Part of a small language model's weights.
Size: 24 layers, 7 heads of 64 (1 for keys and values), MLP 1216 SwiGLU, vocabulary 3909, 53.8M parameters.
Architecture: RMSNorm before each block, rotary positions, no biases in attention or MLP, untied embeddings, normalized queries and keys.
Each number is 128 + 24 x the weight over its row's rms, rounded and kept within 0 to 255. Layers, rows and columns count from 0. The size above them is the row's rms in percent of the matrix's.

# layer 10 MLP down (transposed), 1216x448, rms 0.19, rows 860-894, columns 384-447
size [100  98  96 105  92 104 110 101  96 104  97  97 100 102  97 103  97  98  95  99 103 103  98  98 103 103  99 104  98 100 104  94  99 104  99]
[[127 136 126 130  81 116 155 110 101 142 124 162 126 100 110 147 118  93 125 116 145 138 113 110 126 135 129 120 154 136 128 141  96 142 129 157 136 137 131 157 134 151 141 146 120 125 125  91 107 130 133 152 129 147 135 116 137 149 113 113 158  88  97 151]
 [190 115 132 106 113 178 114 117 131 140 134 127  92 177 200 182 100 135 136 131 172 137  92 128 116  74 121 150 129  88 141 154 131  75 105 155  71 147 153 116  93 177 105 157 114 119 145 137 159 149 125 103 143 110  99  91 160 123 144 126 166 166  84 133]
 [192 147 147 159 156 112 150 113 100 162 120 110 122 193 182 115 126 154  97 129 114 108 149 162 125  92 113 114 150 166 135 166 144 170  86  98 100 100 152  90 121  82 102 158 146  80 124 120 120 125 121 156 151 128 120 104 104 127 159 120 107 112 158 117]
 [121 172 136 119 132 128 115 101 124 151 126 114 114 122 139 175 111 136 132 157  95 131  96 103 120 155 155 127 124 104 143 148 122 171 104 161 125 126 111 151 108 153 108 167 139  99 134 124 138 148 122 163 136 128 144 153 130 113 161 104 156 101 124  81]
 [166 131 150 122 199  54 144 126 143 179 135 120 172  94 156 188 122 105 152 103 198 142 113 109 128 112 137 106 121 146 132 133 130 137 169 127 120  84 136 128 111 111 109 126 109 144 100 149 172  95 126 162 148 126 117 134 135 153 123 119 130 129  98 151]
 [107 121 185 164 108  76 133 116 141 146 159 109 117 101 122 147 120 137 135 144 117 164 128 145 159 120 112 127 114 142 124  94 118 124 137  82 127 146 104 119 183  81 107 160 154 150 178 107 115 153 155  88 133 138 113 161 153 134 104 133 134 143 182 113]
 [133 125 130 125 136 171 172  92 116 136 124 149 122 149  74 140 129 141 117  89 126 178  80 100 167 178  78  50 101 114 160 173  95 150 133 140 150 135 104 138 102 132  99  96 148 126 111 129 124 158 105 142 121 141 139 143  94 164 126 157 157 119 139  85]
 [114  97 144 151 137  75 129 150 182 104 117 122 117 134 147 114 100 102 137 136 164 125 120  92 152 127 152 127 146 123 108 126 122 134 110 174 111 124  78 118 146 121 148 143 135  92 146 114 162 138 143 114 146 147 123 125 146  89 114 134 131 142  92 161]
 [101 132 104 137 153 116 134 168 115 132 139 124 163 120  66 121 140 135 162  99 105 152 144 107 127 131 161 126  93 115 126 172  98 190 112 165 117 118 130 136 144 145 156 116 120 108 112 143 185 114 140 139  86 171 136 171 151 126 141 115 115 133 145 143]
 [127 114 109 127 156 170 158 149  98 126 163 137 121 113 144 116 128  66 141 139 159 112 102 101 134  70 119 157 109 135 116 134 108  89 128 135 122 121 153 153 118 174 132 124 124 136 122 168 140 121 151 120 140 147 120 120 114  96 124  80 161  93 157 120]
 [129  97 118  91 146 131 115 119 128  99 143 122 134 133 119 139 137 120  97 148 113 150 107 164 123 134 175 132 143 151 115 128 147 138 163 154 163 127 131 134 131 147 137 102 155 126 147 119 158 135 126 123 144 133 129 124  88 135 162 133 138 106 142 128]
 [ 63 131 151 134 133 122 111 127 155 123 128 189 104 128 111  85 122 135 147  97  98  95 166 149 132 131 105 155 118 150 145 151 175 109 111 170 118 151 106 141 140 114 148 103 112 168 187 132 155 149 124 117 141 104 108 122 134 128 157 141  89 110  83 168]
 [175 133 166 199 169 128 115 104 168 143 155  98 102 121 140  85  97 157 130 144 102 122 109 133 143 111 135 154 110 154 126 137 149 172 139 124 121 143 124 128 130 171 163 133 141 117 104 134 131 136 136 135 131  98 116 168 153 148 168 122 173 133 130 125]
 [147 126 142 137 128 117 146 131 135 116 111 123 129 136 128 138 113 162 109  97 129 118 147 137 124 189 117 137 122 172 189 123 156 139 113 145 158 124 143 163 130 139 106 106 118 133 154 155 145 107 105 118 155 144 121 116 177 131 129 148 128 129  63 133]
 [104 125 131 111 118 160 139 117  97 151  94  90 105 124 100 119 134 139 187 113 127 145 126 117 105 140 108 114 120 100 131 133 107 182 116 103 138 125  90 104 125 123 159 118  92 140 158  91 165 148 171 138 115 132 121 112 115 148 131 125 133 104 147 151]
 [164 137 121 119 129 129 140 128 104  98 122 122 124 141 201 131 120 145 152 126 142 151 149 110 126 116 132 104 118 125 117 140  76 123  92 151 121  97 117 148 127 131  94 125 166 151 102 165  86 137 179 173 125 161 117 149 145 136 180 128 132  96 139 142]
 [133  90 149  98 140 150 125 149 153 123  95 158 139 140 128 133 129 104 139 139 128 157  92 110 140 176 135 125 124 167 131 134 149  95 119 115  86 118 149 148 111 105 120  98 135  80 134 153  92  98 128 113 129 123 148 132 124  86 198 164  86 156 121 129]
 [124 125 128 129 146 110 132 125 115 112 152 127 120 177 124  92 120 135 131  98 159 166 143 115 136  87 159 148 122 149 176 152 121 105 160 145 112 119  76 113 143 154 152  98 117  72 128 154 135 131  96 124 139  78  70 112 118 111 108 122 123 131 156 123]
 [128  97  97 125 144 127  99 137 123 137  98 141 116 172 160 129 120  96 143 107 127 123 118 151 150 143 152  92 125 131 118 127 109 120 153 117 153 130 110 120 101  82  80 149 116 148 130 114 115 151 113 182 123 176 158 125 157 193 110 111 150 140 130 122]
 [137 129 162  75 129  76 179 106 118 124 143 137 165 129 126 121 119 113 123 117 132 157 133  92  96 154  91 122 127 117 132 141 151 106 101 107 163 108 151 124 157 125 119  80 122 119 168 124 127 106 162 149 162 150 150 121 132 138 125 117 168 109 137 161]
 [146 155 150 125  86 118 132 146 139 102 139 142 164 149 142 123 139 126 123 131 155 144 121  88 148 118 157 144 148 157 118 171 134  69 160 116 100 117 119 166 133 158  93 140 125 136 148  75 129 118 103 150 122 113 165 179 129 131 143 160 137 143 118 161]
 [149 165 140 120 161 117 148 179 111 134 153 115 111 117 104 138 137 155  90 118 140 158 104  76 134 160 134 151 103 107 119  95 140 120 118 112 126 115 118 132 139 116 134 154 141 129 100 105 163 137 126  86 152  85 107 182 137 137 134 104 126 141 173 124]
 [ 79  84 134 113 137 135 158 150 154 131 118 102 130 125 116 126 106 127 149 143 170 117 109 119 147 108 153 148 152 137 122  86 138  89 145 113 178  72 131 101 194 111 118 131 164 119 154 159 164 113 170 108 116 113 105 133 145 157 157 138 137 107  83 114]
 [129  91  71 134 144 115 103 103 117 145 133 118 142  95 129 133 172 134  86 134  98 140 115  95 126 124 132 161 122 113 139 120 116 128 139 120 163 149 135 128 138  85 174 136 129 141 136  98 136 117 140 137 111 121 113 117 132 132 117 138 115 107 129 127]
 [149 168 171 111 153 135 153 131 172 144  96 152 146 126 158 143  99 137  96 155 142 160 133  93 117 144 107  99  72 117 121 132 146 146 165 137 128  76 110 144 110 100 150 150 138  77 179 144 124 143 103 132 140  97 112  86 171 105  98 152 111 155  72 145]
 [ 91 121 112 139 103  69 186 131 107  82 132 127  78 132 155 145 102 150 136 123 134 100  70 120 104 159 109 144 114 114 119 153 179 110 122 145 138 145 126 192 151 148 145 128 178 110 114 127 107 100  96 135  91 134 153 143 102 122  99 168 173 164  60 142]
 [ 88 190 133  84 116  66 113 135 125 125 135 159 155 118 144 149 123 130 131 142 143 131 132 160 146 124 155 144  70 113 135 169 143 153 113  96 108 171 137  98 184 110 165 144 107 171 142 122 159 123 149  94 130 139 124 132 121 137 126 114 124 157 104 176]
 [133  79  93 135  91 119 112 161 132 168 143 163 124  94 118 135 117 137 120 153 105 104 133 103 168 177 135 119 173 129 152 116  97 132 134 180 163 137 115 139 136 117 116 145  98 127 132 119 185 153 112 110 132 125 119 174  92 133 112 128 153 144 158 109]
 [ 88 146 111 139 108 170 118 127 108 109 109 153 106 111 100  95  90 129 111 135 144 132 105 166 115 117 105 171 160 125 111 150 135 121 109 114 135 115 136 147 140 138 130 161 137 113 139 138 136  59 106 121 166 129 111 107 146  96  93 135 154  94 126 108]
 [103 158 139 150 132 117 111 128 139 124 117 110 141 165  95 126 128 101  90  67  84 138 175 103 111 126 129 141 117 114 125 116 129 155 125 143 145 131  82  90  94 120 136 121  95  75 111  95 110 113 132 117 210 119 151 163 138 107 154 158 115 113 120 128]
 [162 165 148  75 141 118 155 136 129  99 118 147 141 107 113 113 168 121 128 124 161 144 143 155 110 156 112 144 171 167 150 148 108 114 113 163 144 141 166 126 160 104 107 111 103  81 173 106 154 106 162 125 111  98 114 111 121 135 163 142 136 138 130 103]
 [146 145 142 136 120 103 126 115 129 131 120 134 125 137 111 129 149 152  96 100 159 130 164 142 133 133 175 148 126 106  97 158 106 179 134 123 116 141 151 118 109 134 109  81  90 155 112 162 113 118 140 131 131 110 117 128  98 129 147 131 159 138 144 134]
 [130 125 139 119 129 103 171  79 132 121 105 107 137 124 136 101  91  96 150  85 123 106 105 109  84 125 124 117  94 109 142 125 102 112 142 136  97 144 101 178 107 119 123 139 106 116 125 146 151 118 163 124 113 151 115 125  92 158 126 146 116 149 109 189]
 [122  96  69 120 124 114 114  99 128 166 157 132 155 155 109 127 136 143 114 106  89 164 145 157 124 138 121 103 115 120  77 186 116 130 148 103  98 125 123 116  93 126 129 160 102 106  95 111 133 139  93 122 100 128 125 126 142 133  79 157 170 134 126 151]
 [ 91 142 123 104 166 133 112 121  93 117 151  81 111 167 139 157 152 153 115 130 139 111 201 147 143 116 135 130 106  90 117 130 120 141 162 145 136 141 109 146  91 177 123 127 166 147 106 136  89 160 146 148 153 117 116 101  93  89 129  51 156 114 135 127]]
# layer 10 MLP gate, 1216x448, rms 0.199, rows 861-895, columns 384-447
size [102  92 107  99 104 102 104  95 103  97  98  99 100  98 103 103  98  95  99 102  98 103  99 111 105  97 106 101 105 102  96  98 105  93 100]
[[122 115 164 104 109 108  95 198 136  96 153  76 139 149 153 172 111 132  96 125 152 154 138 133 144 127 163 127 162 138 118  97 113 133 161 162 140 179 145 111 152 102 115 119 122 106 117 116  92 111 125 122 120 171 135  99 132 136 126 132 113 119  96 163]
 [141 128 121 149  84 137 130 106 100  95 124 170 108 126 128  97 123 118 107 102 145 143 143 132 157 108 136 138 108  90 139 126 159 133 112 140 126  97 139 104 147 109 173 142 108  97 144 139 169 147 125 137 139 145 119 132 176 129  99 152 137 102 102 117]
 [ 70  95 115 136 119 162 131 167  95 105 160 104 131 122 104 132  91 125 112 108 100 134 100 135 143 132  90 159 169 120 118 100 133 177 176 144 137 163  92 131 162 148 149 135 102 132 130 125 127 150 146 142  88 147 130 103 162 148 104 116 113 113 103 150]
 [137 128 126 142 142 168 135 110 125 178 131 145  99 145 134 102  56 105 159 156 134 162 110 125 105 112 138 137 158 120 122 148 137 101 144 124 136  95 138 149 144 122 124 140 122 168 138 164 105 109 126 190  91  76 122 111 150 138  72 138 119  99 130 160]
 [131 183 133 124 154 151 115 147 116 140  79 132 152 109 151 165 119 127 108  91 132 117 150 139 121 131 116 153 120 144 134 131 140 125 152 146 112 152 143 140 120 146 133 146 120 125 180 134 143 113 153 119 134 165 129  99 125 178 137 146 126 130 130 141]
 [174 188 140 131 165  87 115 108 126 111 151 144 114 139 151  91 146 140 131  99 105 135 139 134 108 138 132  53 156 143 111 120 150 149 153 134 114 122 183 129 157 123 125 113  86 131 140 116 122 170 116 116 146 112 116 145 129 150 107 164 139 114 138 127]
 [138  85 136 135 106 104 122 132 125 113 118 124 140 148 101 119 111 106 146 122  86 185 103 145 151 108 170 163  95 115 128 155 144 113 131  98 104 153  86 137 146 128 172 161  96 111 130 127 122 111 162 118 162 121 128 143 187 117 124 111 132 153  95 126]
 [122 111 129 143 152 113  89 122 120 112 144 160 139 120 153 116  75 118 100 124  84 138  86 147 190 139 105 151 127 112 107 150 129 131 138 121 170 124 112 163 102 125 116 171 148 127 112 108 118 119 177 117 103 122 117  99 100 143 142 113  84 118 136 152]
 [147 143 122 136 101 148 122 118 111 131 106  81  89 142 118  91 152 119 132 144 111 120  85  65 145 139 151 134 147 124 128 105 103 156 120 129 138 132 133  88 117 126  95 114 126 148 161 142 107 138 132 104 174 163 153 121 101 138 116 132 126  83 156 130]
 [131 118 132 133 132 167 113 167 132 142 165 153 126 137  90 115 117 152 141 168 116 141 129 135 128  86 148 157 144 126 119 152  82 109 108  87 124 129 101 115 104 137  92 131 107 129 143 162 111 151 140 143 116 101 123 147 129 159 166 139 102 131 102 113]
 [127 142 180 134 133 131 125 101 174 130 191 141 104 114 102 116 125 104 159  99 172 138 172 148 159 119 130 137 111 152 104 149 154 101 128 114 145  98 154 119 156 130 141 124 165 174 109 148  97 148 142 115 120 122 136 116 151 130 163 126 114 105 147 157]
 [149 130 154 115 102 125 135 115 139 147 175 107 131 164  86  98 100 122 133 157 112 183 114 136 113 114 137 127 108 149 133  93 144  94 170 102  89 110 137 110 125 145 134 114 100 150 143 105 122 113  94 114 105 128 145 129 133 102 126 127 134 120 139 132]
 [175 155  89 163 106 118 139 160 122 147 114 113 159  99 149 140 145 143 115 107 131 137 176 106 133 127 137 142 114 129  90 131 129 109 121 114 103 125 190 105 147  68 116 179  83 155 126 123 135 150  76 137 108 129 114 141 172 123 104 113  86 148 115  91]
 [135 134 100 117 131 112 163 163 158 102 173 114 149 121 145 124 138 163 103 123 128 167 114 132 127 115  82 107 145 158 144 175 163  92 146 133 157 107  86  80 152 118 109 106 164 128 126 116 139 161 128  98 118 171 108 125 127 160  82 148 112 111 138 113]
 [ 97 140 140 140 165 146 112  96 177 123 137 118 141 150 130 134 132 164  99 108 125 140 109  66 167 143 107 133 144 128 121 139 138 124  90 134 137 119 112 137 124 142 129 151 151 116 129 109 187 121 133 130 101 189 133 144 134 111 139 148 141 171 144 107]
 [120 143 143 174 133  84 127 117 143 106 130 129  84  89 145 134 135 113  83 103 118 102 161 147 159 121 117 110 107 118 136 143 142 102 163 118 130 157 132 141 183  86 106 168 100 177 130  79 183 134 110 129 110 114 109 130 147 174 146 103 108  88 135 148]
 [122 138 147 172 131 104 141 105 123 138 124 107 166 110 174  92 134 179 120 123 112 124 125 132 145 145 121 145 159 160 136 151 105 105  90 144 118 184 109 136 134  90 118 123 151  81 164 157 110 134 128 132 101 109 138 184 159 153 128 110 118 140 147  68]
 [151 126 162 119 142 127 158 132  82 117  83 129 149  83 139 122 110 171 130 145 153 121 167 182 101 127 107 122 183 157 137 142 101 128 134 111 136 129  94 125 159 135  98 124 117 141 145 125 104 184 148 132 155  99 143 164 132 109 140 120 129 121 131  96]
 [124  84 122 146 142 149 118 128 125  84 127 133 129 101 114  74 118 128 126 102 140 153 172 116 130 129  96 132 147 144  97 127 115 132 150 132 155 119 102 134 117 105 144 127 144 173  85 130 167 115 121 119 143 135 115 110 140 111 172 144 111 161 143 147]
 [138 161  92 153  63 114 150  92 108 100 122 151 178 115 129 153 178 145 159 118  96 119 110 117 113 133 106 145 155 151 117 138 114 132 118 171 123 131 126 133 150 147 140 138 118 140 142  88  95 135 123 111 124 139 155 113 133 151 145 119 141 174 108 110]
 [ 97 116 114 123 159 129 100 133 121 107  73 138 118 134 116 124 113 100 143 122 114 135 119 132 144 157 128 173  65 105 122 144 133 155 136 128 125 160 103 113 147  82 119 152 130 139 125 115 111 130 154 150 126 114 135 137 124 130 105 110 179  92 130 171]
 [104 156 152 162 134 108 132 114 142 169 142 144 116 159 139 159 149 142 174 120 149 128 148 104 114 106 106 105  89 117 120 151 154 104 166 130 146 136  91 128 143 139 186 129 108 123 112 150 154 118 109 159 129  70  87 100 155 145 111 132 124  69 155 102]
 [105 125 155 116 149 112 138 154 142 103 152 129 121 142  80 125 153  88 135  78 124 104  99 136 122 121 133 145 139 133 113 139 131  94 107 133 123  98 130 167 139 130  97 110 122 113 132 133 116 138 113 141 133  84 110 132  85  99 163 125 122 158 126 144]
 [117 119  99 177 108 153 145 149 172 164  96 110 128 101 111 139 126 155 176 133 157  82 133 151 116 125 153 142 131 107 133 125 122  81 168  89 119 115 137 115 145 118 133 139 117 134 118 113 106 159 136 143 152 157  97 133 133 127 156 122 144 135 153 136]
 [115 117 124  91 116 140 129 123 102 169 119 145 100 149 131 108 150 139 128 148  87 137 134 167 160  93  97 126 115 170  81 147 132 121 139 121 172 107 103  92 138 130 177 130 119 116 150 104 124 118  91 121 136 135 152 163  93 131 165 155  98 125 125 105]
 [147 130  80 140 102 148  90 161 166 168 106 115 156 107 125 127 108 160  92 117 132 131 142 138 135 125 125 114 125 124 116  89 121 153 113 117  99  92 142 112 162 131 150 103  72 130 127 158 109  72 135 134 104  76 126  92 144  89 137 119 145 127 143 128]
 [162 144 172 142 167 128 137 109 102  83 132 153 127 146 129 154 116  89 138 124 112 116 143 152 106 111 133  92 135 104  88  86 141  93  98  98 162 128 123 131  92 174 139 152 164 112 145 158  97 127 107 136 114  85 117 107 105 130 141 118 137 120 133 118]
 [144 136  95 174 137 113 106 181 147 153 102 103 124 125 150 139 129 102 149  82 103 104 108 135 182 177 158 165  68 126  43 100 163  97 140 152 122 140 166 140 104 155 145 141 169 127 140  84 138 115 168  94 133 115 111 127 141 111  94 100 156 155 191 136]
 [142 137 148 162 152 154 178  75 146 131 165 123 136 131 146 109 132 180 152 112 145 125 164 142 174 121 141 117 124 150 154 144 125 149 112 152 149 126 133 128 118 108 140  77 147 133 128 123 112 140 136 104 127  81 100 133  85 120 112 108 117 101 103 124]
 [139 169 136  86 126 117 176 151 143 167 111 124 103  92 108 125  76 163 113 117 131 119 129 151 108 102  86 113 158 148 160 138 157 137 101 140 145 156 107 123 136 143 129 144 130 124 158 118 130 126 119 188 180 120 151 112 139 111 126 106  88 134  85 125]
 [109 103 136 106 132 111 142 123 144 140 172 152 155 142 129 137 114 148 151 125 145 116 151 172 123 137  70 133 136 150  90 120 120 176 127 161 126 133 116  98 179 138 131 127 135 134 120  84 168 143 124  98 150 147  83 129 118 120 143 107 157 100 136 125]
 [145 119 158 129 115 141 141 132 124 106 130 160 175 126 133 123 136 101 102 136 128 132 108 102 125 139 101 168  97 114 152  44 109  99 100 140 122 112 146 130 133 132 145  92  86 157 161  92  93 128 116 137 109 133 136 143 133 150 129 147 113 148 101 136]
 [103 165 114 107 149 126 143 138 137 145 113 149 139 111  98 112 157 118 149 162  75 153 127 134 141 137 145 119 113 132  84 140  97 130 105 139 165 111 143 130 114 107 107 108 137  98 118 120 133 158  94 122 103 159  95 100  92 160 143 126  97 182  92 129]
 [102 100 115 147 143 135 104 123 170 150 125 164 185 136 138  68 111 119 150 127 159 130 150 153 101 112 123 106 110  84 186 137 142 146 104 125 121 122 160  93 171 114 121 121 137  85 147 120 110 111 155 127 142 155 151 123 100 153 115  99 112 120 119 125]
 [130 117 137 141 118 124 135 139 128  87 152 181 161 143 129 146  82 161 137 115 147 144 127 139 138 153 132 124 133 111 117 147  84 126 109 126 144 164 100 111 122 133 127 115 188 123 157 132 125 116 157 112 150 140 122 122 145 146 107 136 143 129 119 131]]
# layer 10 MLP up, 1216x448, rms 0.204, rows 861-895, columns 384-447
size [103  89 106  98 103  97 106  93 102 103  97 101 100 101 102  97 100  92  95 101  96 106  96 103 111  95 106  98 104 104  98 100 104  98 101]
[[117 197 152 147 132 108 120 130 156 144 144 120 141 132 142 120 118 117 144 105 152 165 120 130 115 149 109 160 159 140  98  92 153 112 168 150  99 171 118 133 113 148 145 127 131 133 148 129 137 172 116 153  90 118 129  98 113 117 110 147 127 157 114 199]
 [168 104 159  69 150 159 141 136 158 126 108 106 144  72 161 131 130 136 103 162 179 151 139 158 158 119 141 133 126 114 160 123 112 123  96 117 181 134 154 137 115  96 137 143 106 164 114 174  73 136 166 115 167 123 103 137 137 133 174  80 134 118 137 167]
 [172 131 147 150 144  98 149 109 152 138 100 130 146 140 145 106 133 102 140 166 130 179 147  83 131 119 156 114 106 129  90 159 132 104 123 124 119 123 132 141 130 121 112  95  91 151 137 126 155 113 160 121 141 184 131 160 138  96 163  72 126 140 160 155]
 [142 148 115 119 106 132 135  95 135 114 112 104  97 162 106 134 109 153  84 131 119  91 143 161 141  80 125  89 113 152 153 124 163 137 153 119 136 155 135 144 138 109 109 115 134 178 183 112 141 124 178  93 151 152 104 107  74 144 131 131  97 144 117 123]
 [168  97 176 154 112 111  81 136 129 140 145 187 146  85 118 151  69 155 138 127 140 137 172 160 130 130 128 119  94 141 149 125 106 139 133 156 118 142 120 146  79 125 135 118 103 158 132 146 138 148 106 110 161 119 156 118 118 127 119  98  97 137 184  65]
 [113  92 152 132  92 150 108 146 139 142 148 146 125 111 118 159 104 140 118 118 152 146 120 107 120 146  93 133 142 145 181 153 141 132 117  98 138 125 129 131 102 130 132 110 159 109 112 146 176 118 122 131 143 123 155  96 152 160 140 163 118  98 110 145]
 [102  92  96 134 144 135 158 134 125 131 123 113 141 138 103 123  94 127 141  84 113 128 111 173 113  86  93  88 173  93 151 133 129 116 108 126  82 151 193 131 131 160  87 106 129 144 162 117 126 109 154  97  72 133 164 107 105 118 152 139 137 115 108 135]
 [141 136 162 139 180  98 128 144 132 121 153 133 116 127  82 120 113  80  75 121 129 103 111 159 206 144 158 141 156 110 103 128 175 148 161 142 119 122 142 119 158 124 151  90 116 120 107 116 112 129 138  83  79  95  89 124  98 126 162 133 103 118 156 159]
 [138 106 102 164  89 174 158 126 149 121 144 104 131 134 141 118 122  98 113 121 132  83 115 128 174 133 123 117 140 130 147 142 121 135  75 159 112 119 130  92 101 141 154 162 156 125 102  97 155 167 144  69 145 118 124 112 167  71 136 101 123 143 113  91]
 [116 114 143 154 144  89 170  96 157 119 146 132 172  80 154 119 101 115 133 134 132 137 139 122 103 141 101 107 137 128 145  90 123  81 111 131 118 119 112 127 177 109 112 122 100 104 120  90 123 145 106 181 164 123 154 136 164 125  96 141 110 138 156 177]
 [110 121 142  83 189 121 160 135  96 130 156 114 138 100 157  93 109  86 155 139 131 154 158 166 116 118 106 157 108 144 127  97 149 103 153 123 103 133 134 113 162 132 137 125 144 113 137 145 109  87 109 147 115 113 105 125 140 151 130 135 106 109 154 138]
 [152 121 155 143 119 130  73 136 161  85 127 124 130  96 177 111 180 175 137 153 124  79 107  99 129 140 118 110 105 100 108 161 117 141 105 154 141 124 125 163 145 150 142 107 146 134  90 136 118 160 150 121 127 136 136 161 172 135 149 138 116 150 138 173]
 [115 119 145 113  95 148 129  88 129 111 132 147  79 146 111 138 125 109 138 146 118 149 100 157 116 132 129 163 118 119 154 136 100 137  93 131 162 127 119 128 164 157 138 127 157 118  86  99 125 122 128 166 148 147 124  95  99 167 114 126 169 117 105 110]
 [143 124 116 130  94 134  91 156 125 119 133 139 130 172 108 168 114 141 120 111 123 133 171 130 178 132 119 113  80 105 132 143 131 154 132 128  93 102 141 116 151  94 113 120 146  90 163 108 108 152  96 161 136 148  86 155 118 142 121 161  93  93 130 136]
 [190 101 118 133 119 154 166 125 102 107  95 153 143 167 130 141 124 141 133  86 140 119 167 109 110 146 124 136 128 101 119 108  94 150 103 156 147 141  84 134 127 140 106 144 142 122 108 128 169 119 126 144 131 135 129 160  96 132 131 166 107 152 110 149]
 [117 102 120  96 140 175 148 130 169 193 138 107 119 164 156 132 173 124 167  91 138 191 139 144 169 145 125 122 133 124 137 124 111 108 120 104 141  87 163 135  92 104 136 137 160 101 100 172 154 140 149 116 133 147 147 150 146 155 156 131 148 138 126  91]
 [138 153 130 116 129 110 145 161  95 104  92 128 100 143 111 133  93 123 111 123 100 107 142 140 126 168 135 144 129 103 121 132 138  87 146 141 116  99 171 148 104 143 143 139 103 108 119  94 112 160 113 129 129 134 146 123 109 133 136 139 148 149 102 165]
 [108 117  87 152 115  87 120 119 160 116 124  99  87 177 147 123 165 103 130  91 108 153 120 107 108 135 140 132  83 110 154 144 106 124 120 121  95 123 140 121 109  91 142  83 101 112 129 123 142 127 119 130  96 183  84  98 101 144 144  91 157 125 153 138]
 [163 114 140 133 102 135 122 136  87 118 187 105  83 102 137  90 169 135 120  92 134 120 145 122 104 169 124 133  93 141 118  98  89  84 144  88 142 112 158 104 108 110 155 103 121 139  63  92 150 110 129  96 104 114 118 131 171 152 151 113 146 129 153 154]
 [104 115 120 137 165 106 113 111 116 126 131 120  94 172 135 157 104  98 123 121 130 128 121 121 133 129 129 111 108 183 170 104 140 154 106 128 151 118 128 123 107  91 158 117 158 120 147 171 139 127  90 112 169 114 125  96 139 130 130 134 131 145 137 130]
 [142 107 145 138 165 159 135 113 115 180  99  58 140 124 102 137 104  87 145 137 133 143  88 163 121 147 127 125 118 122 107 114 122 131 128 125 131 151 126 132 142 110 161 119 141 116 139 137 112 111  93 140 129 152 104 120 134 160 123 142 178 116  85 128]
 [ 97 140  96  96 155 146 143 145 177 125  99 107 147 131 154 153 100 118 116  89 113 136 139 143 131 119 182  94 118 110 124 163 101 129 146 141 114 142 130 126 117 166 135 141 107  89 121 121 138 134 143 181  92 128 128 115 143 173 132 103 140 128 104 131]
 [128 100  83 160  95 162 134 131 125 124 109 130 120 131 112 101 116  84 133 159 140 111  83 137 139 122 124 133 111 171 121 129 178 109 115 104 129 126  85 145 126 110 133 103  99  95 134 145  99 159 113 148 143 140  68 122 100 142 125 108 107 153 104 120]
 [109 102 149  64 136 128  68 123 147 183 105 139 158 151 172 118 126  63 139 122 104 144 143 118 116 145 119 119 141 140 120 150 122 111 108 147 152 121 124 114 135 153 106  99 113 124 142 123 108 133  98 118 175 118  84 142 144 131 146 131 102 128 147 139]
 [146 155 110 124 158 117 140  89 131 114 111 162 170 126 125 131 104  95 131 155 127  86  93  92 132  88 112 113 137 108 102 140 124 120 141 115 153 126 139 142 124  97 112 161 132 121  81  99 152  93 131 123 153 147 142  99 131 125 153 135 148 159 126 159]
 [142  99 121 152 103 111 134 123 108  79 133 115 171 108 136 132 115 124 150  88 133 123 147 121 112 108 130 124 130 171  84 170  75  75 159  84 111  86 111 113 132 102 119 146  93 115 145 147 152 155 111 118 100  97 138 152 101 139 144 127 104 113 144 156]
 [131 127  92 135 109  75 119 112 103  87  96 110  98 142  99 145 117 134 162 104 109 102 134 193 134 170 148 167  91 143 138 134 108 125 116 148 158 126 126 109 132 174 126 138 147 140 119 131 150 104 125 118 137 136 138 111 149 129 138 107 108 138 100 117]
 [ 72 100 165 117  96 160 175 131 140 138  96 166  61 138 117 137 112  96 116 100 114 156 130  80 115 153  94 119 132 163 139 104 160 146 108 105 123 133 138 101 136 120  99 134 145 147  81 126 113  86 113 111 123 130 134 143 118 137 137 146 102 141 115 139]
 [150 123 156 102 129 101 113 133 131 155 123 146 113 132 176 117 143 109 138 143 141 116 113  94 162 127 156 140  92 142 156 132 149 123 121 145 109 119 144 143 126 148 146 104 137 142 141 108 152 101  86 134 130  89 145 139 136 135 147 121 102 116 128 124]
 [120 114 125 104 150 111 115 134 113 130 141 163 122 125 138 135 110 154  80 171 139 118  77 103 116 135 133 152 145 122  88 148 123 150 140 160 121 142 146 175 130 129 169 163 178 151 129 141 146 115 148  93 149 111 173 165 121 111 133 111  80 112 118 144]
 [161 141  82 124 148 118 103  93 173 191  79 147 126  89 142 129 120 114 104 129 121 154 125 142 125 142 130 130  85 129 114 138  76 122 116 120 200 110 115 112 146 129 135  99 115 109 135 127 128 121 139 110 133 141 127 109 112 139 158 126 115 105 147 182]
 [147 129  95 172 160 124  88 107 106 104  97 173 182 128 130 105 174 114 139 142 114 104 145 143 140 104 111 110 125 140 152 173  74 131 128 113 142 117 123 144 140 132 108 154 106 126 140 108 148 122 135 209 146 129 138  76 160 165 129 146 119 142 140 112]
 [119 122 111 151 130 116 116 156 128 138 133  98 145 131 122 118 124 128 145 154  48 103  86 178 158  95 176  84 163 124  63 105 111  84  92 165 156 148 151 151 121 129 184  93 118 113 124 141 129  90  87  77  60 147 140 110 123 152  93 130 128 135  90 123]
 [110 180 138 125 144 143 122 135 149 147 130 115 159 148 132 125 115 102 137 146 132 134 160 125 149 140 112 142 109 139 119 125 139 169 129 135 173 131 131 102 111 135 108 190 134 130 163  90  95 129 142 172 118 110 147  82 119  78 104 120 114 121 128 116]
 [107 146 165 161 121 137 123 116 158 134 124 164 163 134 127 123  71 154 123 117 125 166  94 155 130 157 135 107 147 120 151 123  89 130  67  87 155 107 118 168 153 114 138 159 168 173 153 109 160 118 101 159 137 156 143 156 141 143 105  89 145 170 148 196]]